python train.py --n_kv_head=1 --d_mlp=704 --qk_norm=false --bias="none" --optimizer="muon_variant" --lr_mult_o=2.0 --lr_mult_down=2.0 --batch_tokens=65536 --train_tokens=597400000
Each number is 128 + 24 x the weight over its row's rms, rounded and kept within 0 to 255. Layers, rows and columns count from 0. Numbers have three digits each. The size before them is the row's rms in percent of the matrix's.

# layer 7 attention query, 256x256, rms 0.0912, rows 0-36,128-163, columns 0-127
148:127142115102108163097149084140153128124138144105112127104108150120140130111113110086165111107143143133100093105174132112134155103134144119168092181146147091123119099118137130130114128143138173125127118137176151134106141114133152106139155094091150155130118148132137156101083160122169117149093088115149151125099113115154090095145131138108141134163131111117089144109130161122170155149133
139:149096136137108115184114158137086131134091111152169147170152081132120136162135152155130151150092138136141139163152123126128101171192165169138156118115115135097129133127100120145162108140118103176120107114120138131170116101160100123133127175158137098145146102118145122138170142144108166151150155153139097134181138124102172154109149103166109082125149147124167090137156109144110130133157
095:112074140156127132090139135108145104122118129160141152081136139132110145113107111104095122053147157082136118115107148136146162120110129114140099085128125125146107139116108083154110147144141135118096110117136109131127141121107120155150161089125128130118104139130170133132107160093182133151112133156161116111123151142143049123152107125132154150152138124122120164138119192110140125181146
112:145130144125127156188118143122125097135125125150099152150140120154123068144141150111182163141106139137167136137130111132141098117131105153124132126112151129141168155140125107157171094134138118164123143146111094108129097085125141171133111126150131092088132063098095150144147134150136144112158121150150122139123124097132155197126149123121140072080112146125173102117146119171084131102112
090:137114140158164145119061148122121097166135123151123152156131128137142076154122149170147123153131106135119086130103151112118143117096147135087138116140114101115123131131126126080103096129135114125093119100103124128119111117191119161148140153158094123125115090110113146130193130157076104129116153143148129126128124119130096113151152127157122072077128134135190090090129096149110138120164
096:153167127132115144131136113164086075121100127147167145178103099163102115122159112166152137139103140150120144142141136116144084123155146169120145131098179141129156119134117150167180109064120139189094128135124132149121116105134150103088161140158128101101097145090140118154122110120146133123133113097138110128165117135156118146116124089063106169138136102116147130148123148163111123141153
094:127094110107125119161138161160127130119092182126151106105177133124087139125143168130105080122159132127098100117101146157113127096139084124117127115141113124146104103159165135121085103102097127119147125153130132143104155093097122119133129123119091139125166128115129099139161120092118108100121112147135167165148122166108162132157130165140142127133148159119183085161164153130162131133104
099:122114141149135125128110165158122125081175121147143114163119101148134064117127130139176166127119137126159149161155127138110107128127114125151117130131169131141151135168136164112125121127133082132109112115143134126108143131110177078174139163173145096069164093120143145156135093143103130132080107114111103174177144105147152092148131105145128115095113131098134131120123119109151109120180
102:142156101120119137108120111103158154136135147126094157087060166140155114114194148141113109129150150105141099170173132089139139111137159122108129121105129140160144139129081140096116122176135129125143103115140136145116154131127126160077104124106149140098092123134126110122107132137126102135101095125101138105119182117120140136150161122108114152101137126134099135121147116090137123141143
098:133123154122131130125113110105134177132127112091133132122085138132138090122171093138151137144107122130112110107066137104155135130096134094129171121142146140151149156122135099132149146119112119166136150145134108141118159120115103078138121123112115082123109092099115085106133110070117124126103155147131116155146140120120088123130124126120137147101118112129171098129097114173098134106124
090:107140149144142188128159151123123094127132136093149168116130148155128123079131140140131128107128111105078102133137106125139146095129143177155129128145125106140087105128111140146114111147124150103115091166154166104124108113071117136124148140133129105132150125117146092154136106111115140143121132074098112129136134119119123120154137077152132124150164128115160146185103117162151122162125
093:144104148128139113126110129173136068177122120134129066138110106086124176124102172137150135128121109140079145156112166148163111100121160092145105140096154146120140158108107127096166104132136097110098141168106153130155093137149095122110117131134126103128163112082118152141132116102103138120070135118128108170175106137122116164119147137135159135118156128098126155186099183131118121136175
102:120118140141144124134177160090113132133135144103127114114100126142127130143090117125133141128106139162109102159151105117102118146072079122152133110191085127094125129145176149117102117153129104108111128126104096098156149127121156105162143107126135097134161122149105067124148124143126162168119142130136117133136110119115137169139115124118137125123154086116127115105174144101141156137125
088:122115130130162118108142115124144115140125143099156138088104137126143127123155130146098124072148123131108093139097131127151188123125130153125162112152133148141150095113182100091136113114141116136139123191151149160120149117116126140175126118139141140124130162130088091089093137107186196109136109122115098099119073111122069134148119136143137093145139138095139098162116094146127123147104
098:140118125139150135122129127141115146109120172099170157094198087114143142126123135172131119117145144122123057178140122139139132119079133118126150124132198128116128123112155094141166139090103096169114126124135110113113119151078088115156103122137150104090149127157131128103134111139097090164121116180117121160141097109153101181202110165128132112143111136126131176168136126125107155120119
085:130146094141120108156122128103121136055148122114135096113106105147151157134146103085162147131124146150114107177126174127158163107152145114107153146109120110103135146136115120123111172171149102160113166163133173161125153132127149138152091143136116093096136113096142111119154116125159101136097136130122146164139118140168179089116113089117130122120122145111119119177117104149132135115116
081:140180156106095112100116119107061123115113151147109139130098155169147111137124139107139109118116134133116136124135100131164155143130118134133078140116127123089122089142177111160149097146198102112102156091116131102147127131111136127105136142169131164172149122119111138150138103123070101128121094115108126123108159119131184134099086176161122078138160134141105102129102125134126144135124
089:108088168170179097108157122113160116083109113149162172086116148138140051157112083128147117160130150153117146120127098140162181116098151110127149133128094158159116128153099163096128168110135161105158144123136125122109136126118136104145155108119134135070160148131140154106112124152153152126122134112120125109088148146140139111142104123110158116172132089133131111096084154140130120137156
086:140092136141125148147141125134161147120127158164091183125155132126180135127110142118081147162091117076134108183161157146122143142089099157141112142154145150124126123137166149104114120134137136107158124134154145069111115097155124140114113126141090123110112137163098092121124144127113111225123161161134159138145168122121165169137106126082124153119130136139123139150122097086123103150148
087:166121117126126092107170104133102137083077155114155167125104126132149127142136089109128129136149122164118106093105079146084136141136106143126140138162162137171155087107170140088139115131108153132167106145131093113094184174129158102164193133140140154160165159154105110110114138098132129134125110132162148084103132154141130160134123105127121122096113170178130082158107141119157119145113
088:101127124158124136110113151080196122101147124104136172107145123134148119105137069123157128154088126141100134129173111157127087147102101128141096082099112131141148075156134148093117156110139157119146122118136118104078146167095107089115136118102124151126133128150163102105105142110158056122115135160111153128137115098104133129168114135138122153124129145112117155149163147127148154144101
096:132093124141139156144088143163099125168149095155129146109132110148136146150120146149112128086143106133154130141087153145125154073181148171132133101117159098066140098109110135168145117127144119139088150139150163126115141117117134176095140133109119139154139103136166115124099110124127153153111101146137093159097092091148091120119142130105123138113116100084116114119099116144111150113130
091:151103129134127124131132134126107120165079148136153158104131111122118134095096109170104100113113115139177134117085094082134102120169161157089135151119137125135117107121120149155172126159155114148126156137147158124139099083142131127119170160142108116112155109137130163138162120179091155179119130149151139138129107139128144108137126081107115134128150154153154110104097132180126146120171
096:174125121090159085108092119150148146140113118113173144080152127129129157108138081107147102142152142129109141144163142118122134095127156114170141143132150132207141133114131127140138137106161147130123123145140129163105148106179083132097087129154141091137119145129141142089185142125123126125135120110147132154124128132151165141113120146103162132160116117137174139131136143127139109140060
088:137108099132122161150091106123094095119133109137116117133166080115163117117095178140124158121113097086157142125112121109137128137157192138146152135181147089126144115104109120135150145140117132116116095162166118122165147105173118126084084148126152130093121143133088129058120138128130139149134119140131126142134154095153210123103140103142138124109114123135138129115175141169106128114124
097:116096131094128154164087119103136123115182111123105098138195137113131153153173141113163142129110166102148134121135164102113179128119102119117158135072177134098121069153146139147155131111107122155138100148125140148127141093150115138166115143135127161105162098121111077090139134142102096126126179127106142098089111102146109109156096116124132103119108135131119149145194124143136117148171
099:146076121130118124067114147126171173082152081087164118112111160138153126118104122142116091127140093137105097081071135135144177120139132106104107115177152108135130147097119125100122118146129118100092061129133111154112139159092089137122165128129146143165120154118162103111131134160137080145100086104112132085118139114126110137084128136134148157117141101123123140110142120167148090136083
093:098125107128127081165103146081119132118080124124168145117131095106095103174123110097133156147114105148112152102162178103145151094109147137136149115159072146161154121137115145133147124159136133118154112075098147136117149144106131142069125178115098117133131125118116079114143116149097145180117129115125134179163134140112131129169151141163118083140145130135110124152108132124112137124123
098:118085146121144133139133157155142132133115142083115154123158133147138131137124162125139115094093131174158193144151150107108137115111092128101149107105104168084150076097094158086136148122139132138132157124084119140137112082093151136157157124122139091118137125123088116123143094116115073167132120149143131134162096140155140137072087081093139095128134131155135152141146121146119147104124
088:125161141143154125122104098131135102159118137135175136097141084126130122135145154148124116152088106144108146123164139083124159139150168137092097146139102117085097122098112135151115110112099114128112099139101142153149077101098125127155125133150115113128107154128128112124135129131130125146117093154131096162127143148126068109113097142099115125127098152204143130142129151171122154148145
084:107112093118154063129122121124113150160096124143126162124091108115115119125165135095144110113129185106157161170109145136104109165088111149165158136113150123097098132152112132181121108140174125156133172146113165105126154122094151139103125147138107123108125114119140114102138113105118159177121151073126101133173086107104164139134142127125134126109135127145138117130131151128105120122161
085:142195112134097108123138108104105143101171096091124090160162177102116090177137136137115135130182146169123070132097156162112113122168102103125139139125113158170147191126130106156098096102125099104142139132116140170151118148124124096127144086109150130139152107120101112124143161133080149096119087125127107124113127139139126152130154127132133141137102181141141117129173099099087075140175
083:084143111135120136112144106181119173142147175115151122114142161165102148140144124073157144143114170145117118124145111128137138093167120116149122115102129142148118069139106130129131083141122107116146148122139141152127115156134111111133119125120149156099135151140126131159116113142096094165146129111112153137109154129134139169105170113068127113092149067127062115122141097142141135136107
094:116156125104137088146175162091104134118149085144165146156114145129133100123151071123144130107111128124137132147098149174121148127143115101150131158112120137121109125123141097091077124127137138156115107177152134179114145121134120164108135107155142128109128130142129168139169124123158116115134101107148132085087140143123113143110144116183160147158148111112173084100095146121131136142106
090:148100142118075125134140117082127121083158126114165104124135145098171139136159112117111104140108067126153135147119130177117107173111131183101132153094162132145136094152133131096125194119122119167160076109166142123135106127181060107139117145168124156125085095140120096091123138139129137125119139119151095144148151129137169118120125116140149114092151133106167118142166167155119141137066
095:089113087115099097132076148115121114197126152149163149140101118129133099143160114167135124143147137138172148125096111131192149089125191137124082142151097077110148168154145141168137167095143096109119146130106145162128146130100147143156179147112136155154160142139163135129166135153086134129161146124119144127117121138132124102137142136087115130143171111146139121162106079143141126124150
094:160134102108169118095135126061146219073126075162177103151110152130150121118138099140172126142150153165145127094102127109114134141148103142129159128118103151149134107106106134058137139123090113130105104110097128129138147162125134143149124153118118141129147144155121143126159142123113151102091099141108101126133117156113146145099129130139088159111147096150143153187114136138089110135145
013:130140183157126128062134106151099138134177130128130116162118120145114138122107156122117138095113154142170112099109118103129121126059129125098144135095095167091127133152154111125181156119118140079072117129153114127106128136121122129139109096143191093123161123106135126131143117154117119095127132134110114182106109158103135111120129140112154144133134119123112110095140158149119094120185
030:140075125091088127167140160069130113062113118120123104146149074141132149163149162110133143173123113116130129115147086135113146128171154110112085110147127103171141125113087149123136153093155098147199137138113115130134132110133126089100142112119117145141128135142113088144130158163126138129107110131162126119122174101105180125138114139171089140143140100082095179131107087128109131167093
033:150161143150094123138142172090140111094140125136107131060114104107125146134139121155092131151118150132073155176102147101131156147110120135100134058147146121130115145141148133131099132131185100136122150134114108116152115127119125163162115131129121175144110154174158130099165145166131098120154163126127158103127108173095128149117152096101106181132096127111189090137142120115148145135116
042:152113149089149144168157150070125122115152101114143113159148132146095119139122186143170170195151117152130150154141115134104158109186141135129100146092102096165108155090100140176135123128136106159135158133126111138161153109132121068111139136153097127135142140083115122148158133106149153137099087130178136154133145113139151154160092107115103100122149104099086162133115109092093152122083
046:133147142103136142170109131102115110129110116126162119187139120125082096132132137154162136160186108157069153147140130107111152156194138163124133112121112089143143134110129152154134140118140110165143115124136131123148137084112126091134144162100105152146109120139093095139122157128176118105106088111145116132132154106130124156130123106108087163095130136088116174115135088134108172141111
050:156110068115120151141129111134136156119113137134094112130139132134133099153113141109183169166097133111167132124132090189129103122162135195134141116114150115141139111113119132084132102086124135143121123101113155118103163137120138139165126146168166118130153154116110111174145126118110167147123099150133119156183184112150127129127134136117129091146152084102095143120152149087098144135108
070:130096074111125112130133096133127139120125127099180137165134119166116126117189169106160141170118181098134114113148108142126119122162132133101130131141124106172122111127093143144114148100112145132138131079134177100087134143088154122081121149151165111129182106109082092186126146115118155127124119153150121112135127113131127095142121146129132083111142108078097156149138119101109102139106
069:144120079108152138160190143132124128075150106119175108142140140135135089130165140103154138159134108133147121151137111141084150114172133157130096136130103119136124131100100131132116124098120156144107113081150144122130131124118124114127125158132188083114162103101075087144128149127152133123097112146134131185159143095147148100118117116141151104102150106094118163165132118074101141139100
059:122115170141168123145174127141116127158129129145119097103188126160149095115117131154095156122152153128119147122133171134148129144132123114179127144112139103120106111099121107151111122145149121139155142118122121133137102104084095153065138120140105153130057123156077099066142113135090117122148109121126124115145110207140130141129153110105140146118141126144124090117162095124147134119137
071:127083094107118129125153123115086125102119121119150115172185100130108081145072134136156119114086103162141093124099100181158108101138108138119121169141144104171124135105140114093111128122145134129096124116148198116101130164116134126177140123144139081122176127086107091156132144087095106134156111148142152154158130092159113154137100136115163145101130095131123125169133146155096131149142
081:135145171139159141110157145137131145104181162143126160105163087131144161134108111145109159099137146139115074114133123143142110133131137123108127139123081157165112109137192100084122142138122133157161136093143104139145122127098106129108105090166111146117102160143166103094156130090176076129132148137129119101131107122149106110098110133102137087114092156112132084146161113121149134124142
061:143120106138140134118158170177102102087094121087166111162110145094128111137153123066175142129098087129127119143134095131153108124154151106095143144105142109126207116100131105140171125125140144119147125105127170110122149130142099143160092134107124105121118110091135097170166162114145129130123127134172115133143171096156133135136101136115138133108158128126130104190143125100111125120119
080:135095157156147102108138112139135114137139173131061143106094086139100124113180103079112138140118134142140172148142164083140115151077094099146165098129168165133171114159148139133166115183102158104136136113096144156146107113124143147123119126125097147111078106133149134137113125139144126145126175129121083109135127162152062128178149117132144122117109165160168091122145131134130086126157
081:122122173135134129090096114127120144108106148126097133098118130121140096135132101148064145090122165156153089119134130130127121167086064123133154135130175156153119125114145129138133125139104128120108091163120119125096152153118136114105135124146118149115123138158151117092150130086108095193143139164107131090119137123112111108091109152102116131122114102138136088095114144170182085129133
083:097115103138143118137139118136124152102147136130180141155127166108137131115120128128129128147093129109074175107129102124101133137144097197139104129124125155184124157134104166133087172113147149093076084101123136130113138150120126117168073158138147141126159138120115128169116153104088158110145116148100139116124152097118144099116130148086117126134177090121095153122085122129090100123119
079:132134158099100083145153097073177127143122159121180164193147103130122179128189188109175116134112155097130140112139121101099160135159140111099127109149118129118170124138102122153129166113154115125144136133131142102167110072135155111189098156129148107142141131107109156094129113155155154104114132124164136112116129139130136104119153107169133136114165121135099163144066127162111162154157
080:159106112162140111058101105108063113113102103130125129153127134084117097135146117153146142124139122123149116164145131115131149136147112131152118130115167110125135131133168123121129076148108110115155121118145130153110153153136170141117124128100133109124117163121136123129109142097081046114174104101137101108139125105103095140080111146118151143109124129154120137112133151163177069102117
084:135102194121130083074096131134108098145095120148138105117160167119122080144086118162141116150110143112155148151130072144133138106153120142147140148125072116132168129105121118115149131128117126119075160116135173134130147138126119113153146094128164073128128104133156089137183106124119106152134100120120117077125113110124090162157107130123157165134121114187136125172123164078136132110164
085:106133166123114142134166130125084107135119119135143143127194110157148158134118127132103138108117150074093128118095110122132130123147111154164107112129105116165159124158125089162114123119199110159096136131128081114104152126148086148125111106135127104161142127106125152093163158108148128190147097130133150137127148118125133128131121179073125112156108080128181066167162103137127147140127
086:130129117150147139078109131157087113114121195131089140089150109108124127128128111132173116151102087125130119078125124127140088162129137110121133133137152138128122148126160089050113083070148126086135144130130159127089114165144106146170158130115097107123116153133162124134108129162117119117147132082114140089121162155105118117091121141139153129170147151160121143130144150155121098108102
078:117130119134129117119068138084132185139126115118124091092086188149116086141083132153140136117131155141116123161157159187133146145099111143138118127138131146131117163148127148102155108119096099140149100142128118162100151167166142146140106135140112173098123132133135052080116137116126088177117109111102125153123104123135121108125117151083123148102116063135134110094164130110166109144101
095:138123101124123183112139077131205159149167129151154118121159137164116104156133113174128077111097134123139070118116152142106163144139098121101117102125131127133101102105102125127149135144166124118128071160128107136106131136145118143083130102141116169105138161151117129109109139137127144139070108126139142147134116118163127156141135132128101145116136102093118138108124098135159144138111
086:140098143110095134135160129186144117147139114140109147157124144156136129119132129130147143125131117195140141121143108172133115127174163117128133152140106126115167117139141103140149140167136142158172123112123130116146140112138119093166131113155120155139117096129139169118122147095148116122141116166158113139103119121122166151118102116103088119101129116085098122151120136181110153145137
082:151157126100133104113154111156109111170105119152132157128123148104135112159137123142199167119156095093119116106113126182113135102142145140134149130113145092112100148157108147101154150084139103097085126112146100114071141165110115079100111124132165088107128150111158109138146114102094107148130114112167159154100134134138100128100102119147141151136123094175092151113132178102095122098127
092:086090124134109109148151125062162081167122108129123111151117139164097143121128124128125133061136111158163164129179155100144127098189177164139130131097115127105101140133117157157132127151082192151132135141148119092120091095108111163165144142120152114136166122151113187125121110124134168151166104176139142123084122107142140132124114107145123130115141125108127145177158111125103139130129
085:103135099104134156130103141120149156174145157091116131104116145143125177152170127145057110072131117150119136162125144089144142119120123141120133169134171135140126090132161150144113150138111112143122148104109113157107094113128093097170132127102112110150091152142103124088166151086135110098136125126110115124104131160117142153148091108072159120124135108090123094065143110145135097080161
098:099132103151132151079130165122076122121083130112125129105132129138096116114117114101134128117145143091134112103144091172183118139114143136105108083130137131124171187124146138107127125105152113128089187154147117138115172147109111120119136158088111096121145126140137119147171094142135138118157111093135135126118128081101115121129109156151148093161157107153137088145167161108119106126129
095:098091092143153144107153093131127179099149119142134115099132139123126078111106110191140086127128091119143095118143120108101104158134110117118104160130160175170125151118154158125191140096138074061167110142134128136107130107128134118107142115126125168107131140127122083129152143078140154148122136118165114167105144100117104130144117123144124140093175097158109113127150125142129094125100
096:102125137133108100127148085143167148153136083188111141142157138149140176089158146160086109138131120157126092118141149049148141080125133133136135123116142119143086104126089133165139121137142161139125102156134100122138121107129097155115107109141132142141130132137144136111131158082126144181133111200129129121130104133135118132107121135094095137109116081069128083163101106120109151152171
086:089163130125116141157141124130146137140158127093125099127129092159151103144089113138111130101115158164150156135130091111127119110168141177127103113111130155123135146126126132149115162138111114148125110144141139121134084150154167103117129128172113097152101100141103178147113129141129166081108105135112120153112092123168178116092133094151075081123135183062101146137143093168105111135115
092:147107121121127124130154091122139162082128087107144160145123139137136106141154102144131147149138089117135120186156129130102145145147161121138147086148096123081124084158113160088133148138129122096156108131121118117122114108129109147157184121086147145120150181139116168094105170114125143076140103143146115142160135110097132176114102126127130180109130112118088163134127126145115137151130
103:146162113135163138114125145125146114148174153140165099167132108121133137151115148112165098131113134044117126106113158162116131131120121116113100073123125098139117115114134117095098129109132120145085135118142156119093125133134118158096086127119202131100090126071086151117116124132114135131107102094111118165129126126143116110108148095137118109175145117104131141110139117104113091129096
100:136180116139105085125101144158161110113136118116133151072119152093097140112114104109144129127076133102150123112106137122141114161173144131123104142121108117148145143159151170121130089143115100114142155109115134164109175147122176124096100148124103128161128136107127108101123119146101123102124115158146133159159136128124153106104082132126136116151078089161118126138147149133132096117101
103:127148105156131118073177133107128167112085174138107160114094140150136162145135114145079135123112119073107130092126162153120083110106138124170101110113136148136099089150115114109111116112122111120138154127132136164124112148132105119133129098071127109130097143083134166122120145098086115145109098092122127141149110115138082097108126105137124112135099124146147116104112114130118123139138
104:153120137121122130122188117159136130189136114117124110155153104148159126138120146133143141147113104128179092146099121159106121085139160106122167191129102132121154090147081129143121180139090133135142126131141162138131089125117120129177097107125121093114111132119150181158095127117169106079075107117170115090121157149150104141136118144128138121151108139131147129133105102121104099143103
112:141142140114124125137155122104178126129092142140090087137155116141105110184111146103149152133172112107128113111115119128116117125114116136141136125150096118086068073109153110115157163163098139128189133137125122111149112134131144155130109106114152139149159096077116159107074167157108139079114132166171144115129151159114133132150130124114141114125100151075138187189135090122141136105104
# layer 7 attention key, 128x256, rms 0.0901, rows 0-35, columns 0-127
063:127124137132141150117113146153087121108054178156119124162128147114116135137140176129163095127134094132185152144170087109113098130139154142124120145111154166095138134102097173154114099091110130118116175119142146118131111100126143101145113147126145096116111161134159153135095085100121137152166100148146110123135111124135108112149141108087082106146145162148108164114109134103101093143154
068:142126180151157107149140143076141119140116099095133113158129113141135107140136141116095108158103086093112113165105133156134100162126102146084126183156077119079139118130103153101131106133128143109112109149097157121153106134110153119107099163121125130111137117137119111148124135141104139136111127108161118186142156149109133123139089119112138150107138078103111091146095120136121137150104
074:127105143105148125131151121133100159109159108134120165142123163143150128055112114117139129126153143152118166098133128134135125092115124080170117112129142118127138111112135104135119162146106119122125121158156141104105181171094127112113137098104148113119123136160104122095125104119091105122124107135105115100148077079134098117188100131141135149149126152152163158145090116117152146137116
064:157109121094087128101107144119134145177047130122148148145124116132094144167114123101146106147099129152156132195111107102151089126178134135087153103117107156149156112155171174108108117100104133115157148138111110105133132158118108132149142098132108100148121142084107161158128142151135142079121149177111106102130145136142127159106129109106120083115144137136155096095158100136072105112138
062:123124125158164126101144113086142130129101141138079150112072113115141170117183118078083147107144154146145134129129099126105152114146122156131092146134129135118130089144110150140104148109138107141141126103123142091122143139136098094146137112140114136130159150184124150134089125129111132113126168152164112043141148122097164149117150118168142107126124173119126157141148151129111125144101
061:166132164098128122116084133133154111155152161144114156153095169194135157137131126105112085153120128123142156150109120122130123145126150131093142112134077126124138100140116137158131139121122101137110152135117129125142136137209139112126127157166159114121118119110128114187121159122084163084112142146137131083147149176105166141076151114131101098130132116099096113095165096122098113117132
068:139140089138114151149151113143134134171123162126127155100085084095120124113145137112117115143141074125128155150120131129135148130158118181115109162137133153118123106114162157160143166118126125144149087143108122118143108092136114080149150108112071140125075154115124134099091127126151136118113125120127149119152133131100139142083121138111100129143107120103078157123126148115120163144146
064:138146139120099122134095127120117177164081143158115103141134104129095158140115103131121101122130104108141132140135089143169123121139139131109140127124130134133128155122096104121101097147101089117154118143113144116101099086119130116114110153135098110142101153177168161146127117105144143095152131103121113107122111135121068144173143056129069158112126176101129136131130098126106111133095
067:152117131097085136105160092141143156098134137132084137140150140103104119081192087145126102106148132118129113148144148135105127148142129109143111141119146124113131142159126149130173116128195131100102133121157111131117122109131111157144141113171083107142140139107124149115091119129106136105140170141107111116088138062142143128132103148162129159100104142155137137127134143157119151142118
065:115148081127134152166077105131140157138151073097114157118092132157112105145165139134195150162151159071099158139164119132152118123129129139135121109091112158133189125122096152169134136138090143147122111128136113166131126132122177121111103157123118140127128129168115149105162134103115189093127101149118125100139158143184121105109126074115090110123135135127080108121078131132123103113128
070:140139114146125083150135120100109130110107127115104098133127140172136109094111132123138139140116184094107118106133125109089156134115149127108099058127179132108140133118125122189164152154098108085090113157141118118109120139147107141108177145115143188157157137144083117107102131151130145124135177157120141195142124129124135121141175169130149142160164125136115128117082137112182151111133
069:133175116144111088152136085080128069157154096138095144119123155151145156087109112120116113147138173072126097086099128137104110130133145134106119140129120105117102117180098135143104147104177120113132136150109148134134087123185120143110103141111115143142135127124104119117127135099122146153109161114117127098102129145146111131106137121127093172130080130124152105115092145127119110151124
072:148119136120142123118117151120109120087137145128113109106099122116148136132071106122129116125111149142071126144098106129113164151144155126123126190123131129086138187139166131137126157076141106144151150140134154090130113133182134108124136114097146144151143129109119103103098126157148081155154121085138143161165118116113137139107119109149151094153120116116189134148134162142130118108128
071:139148105146113123137104104103088090115165133139138065146136077130163129147134128125130126141127146090104151119121118169126177113095136081108124088170091084127131086119087096121100135126159150120117143105110055145138099142167142137151141141167109132138133113111148097103150130165133123105130163119114145134141110147169136172145118167153163120119152145131144122133101141091113152117128
078:151123158125132136109116127114136136159081120128122145145128125144098169160154110086087125097130094173184137128149128111121131128133091118136187143094148106154127125162168122119142135160149114154115105097124135092132154126111107128143131110147103124123095123157111111146151119136127124155147069111175121054082138168121134113134131092115134107109097123141154076118145142118142114109128
075:126122127146141123114123169186094149153095135121138129133144120132130120106125123123118137159169102191099114151154120143122126145177136150134118173144091135124163169138133147094145102109134108161152141118142117077123111147159112124099132135156090175127161129138106122186135146134143131131143123147105124114121135122132097163117142129111125134123098141076182111143135140144151101098166
075:104104115147131140145139139146146134120138109139133114141161110142137085133143103165149170162090140129125157122103125154111120112098116128143121106145093111138142163109099130075112146149117145132140077144118157145121166112113135115132147117137081177110185137114161146095166129112165110136110154126131137139134113132171121112133091137112136069121130094101121112121068132086148173132121
071:139102111120134136143095145123148142078108135106132130127097147176151120134161175128150089105144086108124123138180143089114140128146123116078136066132085108129133156141162124116073133129141136110135126138140094121111109133121117155132081156140137138116103198137137161144104101141170134170139148177148132170117159108154118130103124143111141093119144148125083112103117121112113159141139
082:131114094125163145127109107099187111159146115121134158183104161147098088151172127189138126137121118114147121090140158131123115127167124146111145114127143098146135139127086119138140163144094142097157039115117067167125115146100148131146128123138128179126132141177091129190115157111129133141107145166132107143114137163172124128118105114103128109096135162132060115127076134120126137116080
081:123126154129125142143157115156145095105128084118101093116124160188130114165136131113164125147155154129138116164142151194124112135104108111144134124121121109113149038121112111198162159179119134154123148143160101140170111124130145121144104127135111098122105112095095142130141119135126126115090128136113140138113144130155086118112165151129115164147125102110113144143112114088155141139089
071:123105071138102098126134153148139096120160156096162125139134190144120137149158123174147117122123124113144097055102133169104092140177129106105159136138101119122117152119140109108082155106112129109128120117107105148103142121164091113116137092115121111130121148106121145140150118108138105128113121124148107132125141137144105133120105168109160123151112133178091109131099129110096149100125
085:099130111143139082134199132132116140147133148102116139165137107116095170127161127126133151124101180058160137120155127131083123111106137149172120121150117108114118107157131117127079125134104133137119079114126152131125108140125137094180120173148105097097106119110116092112159099084117133101118149153117112177158105123089156064121130115105126140154125135133096132088139175102102138133134
074:113147142120089173145114151127129150117089156144148151069167113156133116133094134131105087107127066112096103082103155106071130116123130122093148134117147154107161124158130117167151079100132107141151158116115127113143114111099108122109144126083131088158133170111155115153113148086110148115149103066116128182166159151097097124124136101157108156150100119103132117133145129130135112121119
091:112123122124165118120106136128092156086127116108142112127127100109151159094128155108088114123128102205129166109165110054112173122083105119133099129133152128152125129127138129147161128141119151117120100158112200143131130138144152175170105125120138161143091109112121136146134132180121116067116130142123121110130133119111159142111149135084127119131137123114155097103123080132145128175136
094:165122111125101156149125144158062123094108114125173125118106141129132055109111113131125103157127145177121172139146110096120125121102131123171140133140172167127144151150157142110164135135162098132126149137128163101164138095109163116118123118143128148132119120119153109133144133158159101113156118127136080106176123150106125139125147138130104143100142143116168112097128122128153123141126
089:111115162161107125105115115142132125136125172154095145135108136140156125095104135122165145131139124187091099132119120104106156169171179112166137107159172134134135146143163147146149158148174113112152119172131144085155165110183129111073074110121113148140141116128186131101112116136138125139118136140119126134123130111149121145135136098153109137137132090127170164161108160135152146145133
078:113106129118125098147114119150109167090173129117160113137132114135127152166148123166136135102113111140111143118097148133124112131127101154130132085116106105133091123140117083096118130122158146120181151113133094134125125178131105181125169097124142155151148149136119117150100159107174153089137143114157144131120145116099120144110131139135123151153141125110098131141154129117115142107134
083:119101152145135124073134133117153101138089131114141116111156149146100113180178162155176133126150102079146120106141140141152097120146134129105134094126135099098121059123106082143090117119139152136133118117127137137128132116095118129136117140104150088122111139111129130095139062124149099169134130126133137093110141177120132154089106162100152165134091168122118127131095159143099117120127
087:141125132114101127138149147137137118129140108134072135139130103096112151109136109138129118110176116171148112119146110104104067133138150104156154117108142117127163110180109118119108149112170117125125128126098152096158116116139131107149134147124150122111094117134092130158141141123149122092156163132131177056124170114091110149188119128152120102116123158135185136113158100140160098105152
081:112101131133115162133120144115140141148094130127140140123137144119106097122138064132099093141113175111110105164099147168144122146112114132119140146113128141127134122123130121148161141124149115116109103111117187164130108131120125117090100120141146151115116105149162114130122112113123069146145156131134144068150171212104157185149128111151155146126148131161111146147171119113124152112137
092:117088142138119143167126169138104159107145127130154117164103161104113123112108127096089142127092132145157140097135162117142139133123127119170118150122127143148177140127078160117159139134133123149149120151154158139141103112116160165134141138117126160094096127133150129157195104155149136130123153100124115142158117124126097068102164141130091118167136158121131117090097111142137102157131
098:070164133143168093148172126151168153116073153093131114115127153158089129105082088150116144100082084103153132089134108149157157116111119079123148164154124134181121113122123133108139128093104134119149118095141109158128116158117106117109113142138146131113087122080088091115073130131142094092118149150179130117140111116141138145109101117137157130122080144158102146107132111126120129124104
084:134142185137130136097097170110087125145108147083163136147148125157159139127141150099094116139154145117132118125151122144132141094128148123129149049113117117092112133125133113118095156108127125157081155134178106121167145114159109128145130129120177142161110145142135137139102157158185143099129109104122108094131130138139137159093144126202154133132160151134117133182122124115093139120151
086:146151084072114129134122117153181141149116158119125124156155119127111138097103144101136099115116134105120110157128123167131125114095113155142161111112168118123137104133097141128114132132110140147115100146152137110144162108152129126086114144163132096136119146127112141113135153147106198120056152074156114159106164111094162165123107133140169137086141143096114166114157134144113158103100
087:116108091135141115124108123122151123105135096118125099107127094121110138088172148131147145157122137129121171154131158126135124153149126162154112133085181145176131139126134124115128068083124137127111109136126087120111128117150110129122120118121173118161123116130093126127087103125091082128134093131131102164147131109129135117115083157098145109134100101129124083113122141104118121134174
092:149073114128175108116142126116136124161104143166141120106160110121102126148092133135071143078191106145138120072159127142130124138170130048133129109148111151113114099107131096111137122170118141140141120111147124122143137111119125120127170121157125130078162156153135142134128092190130140211148096143126131113086088118123116120098171183110119118091117114086087146130096139149139098115096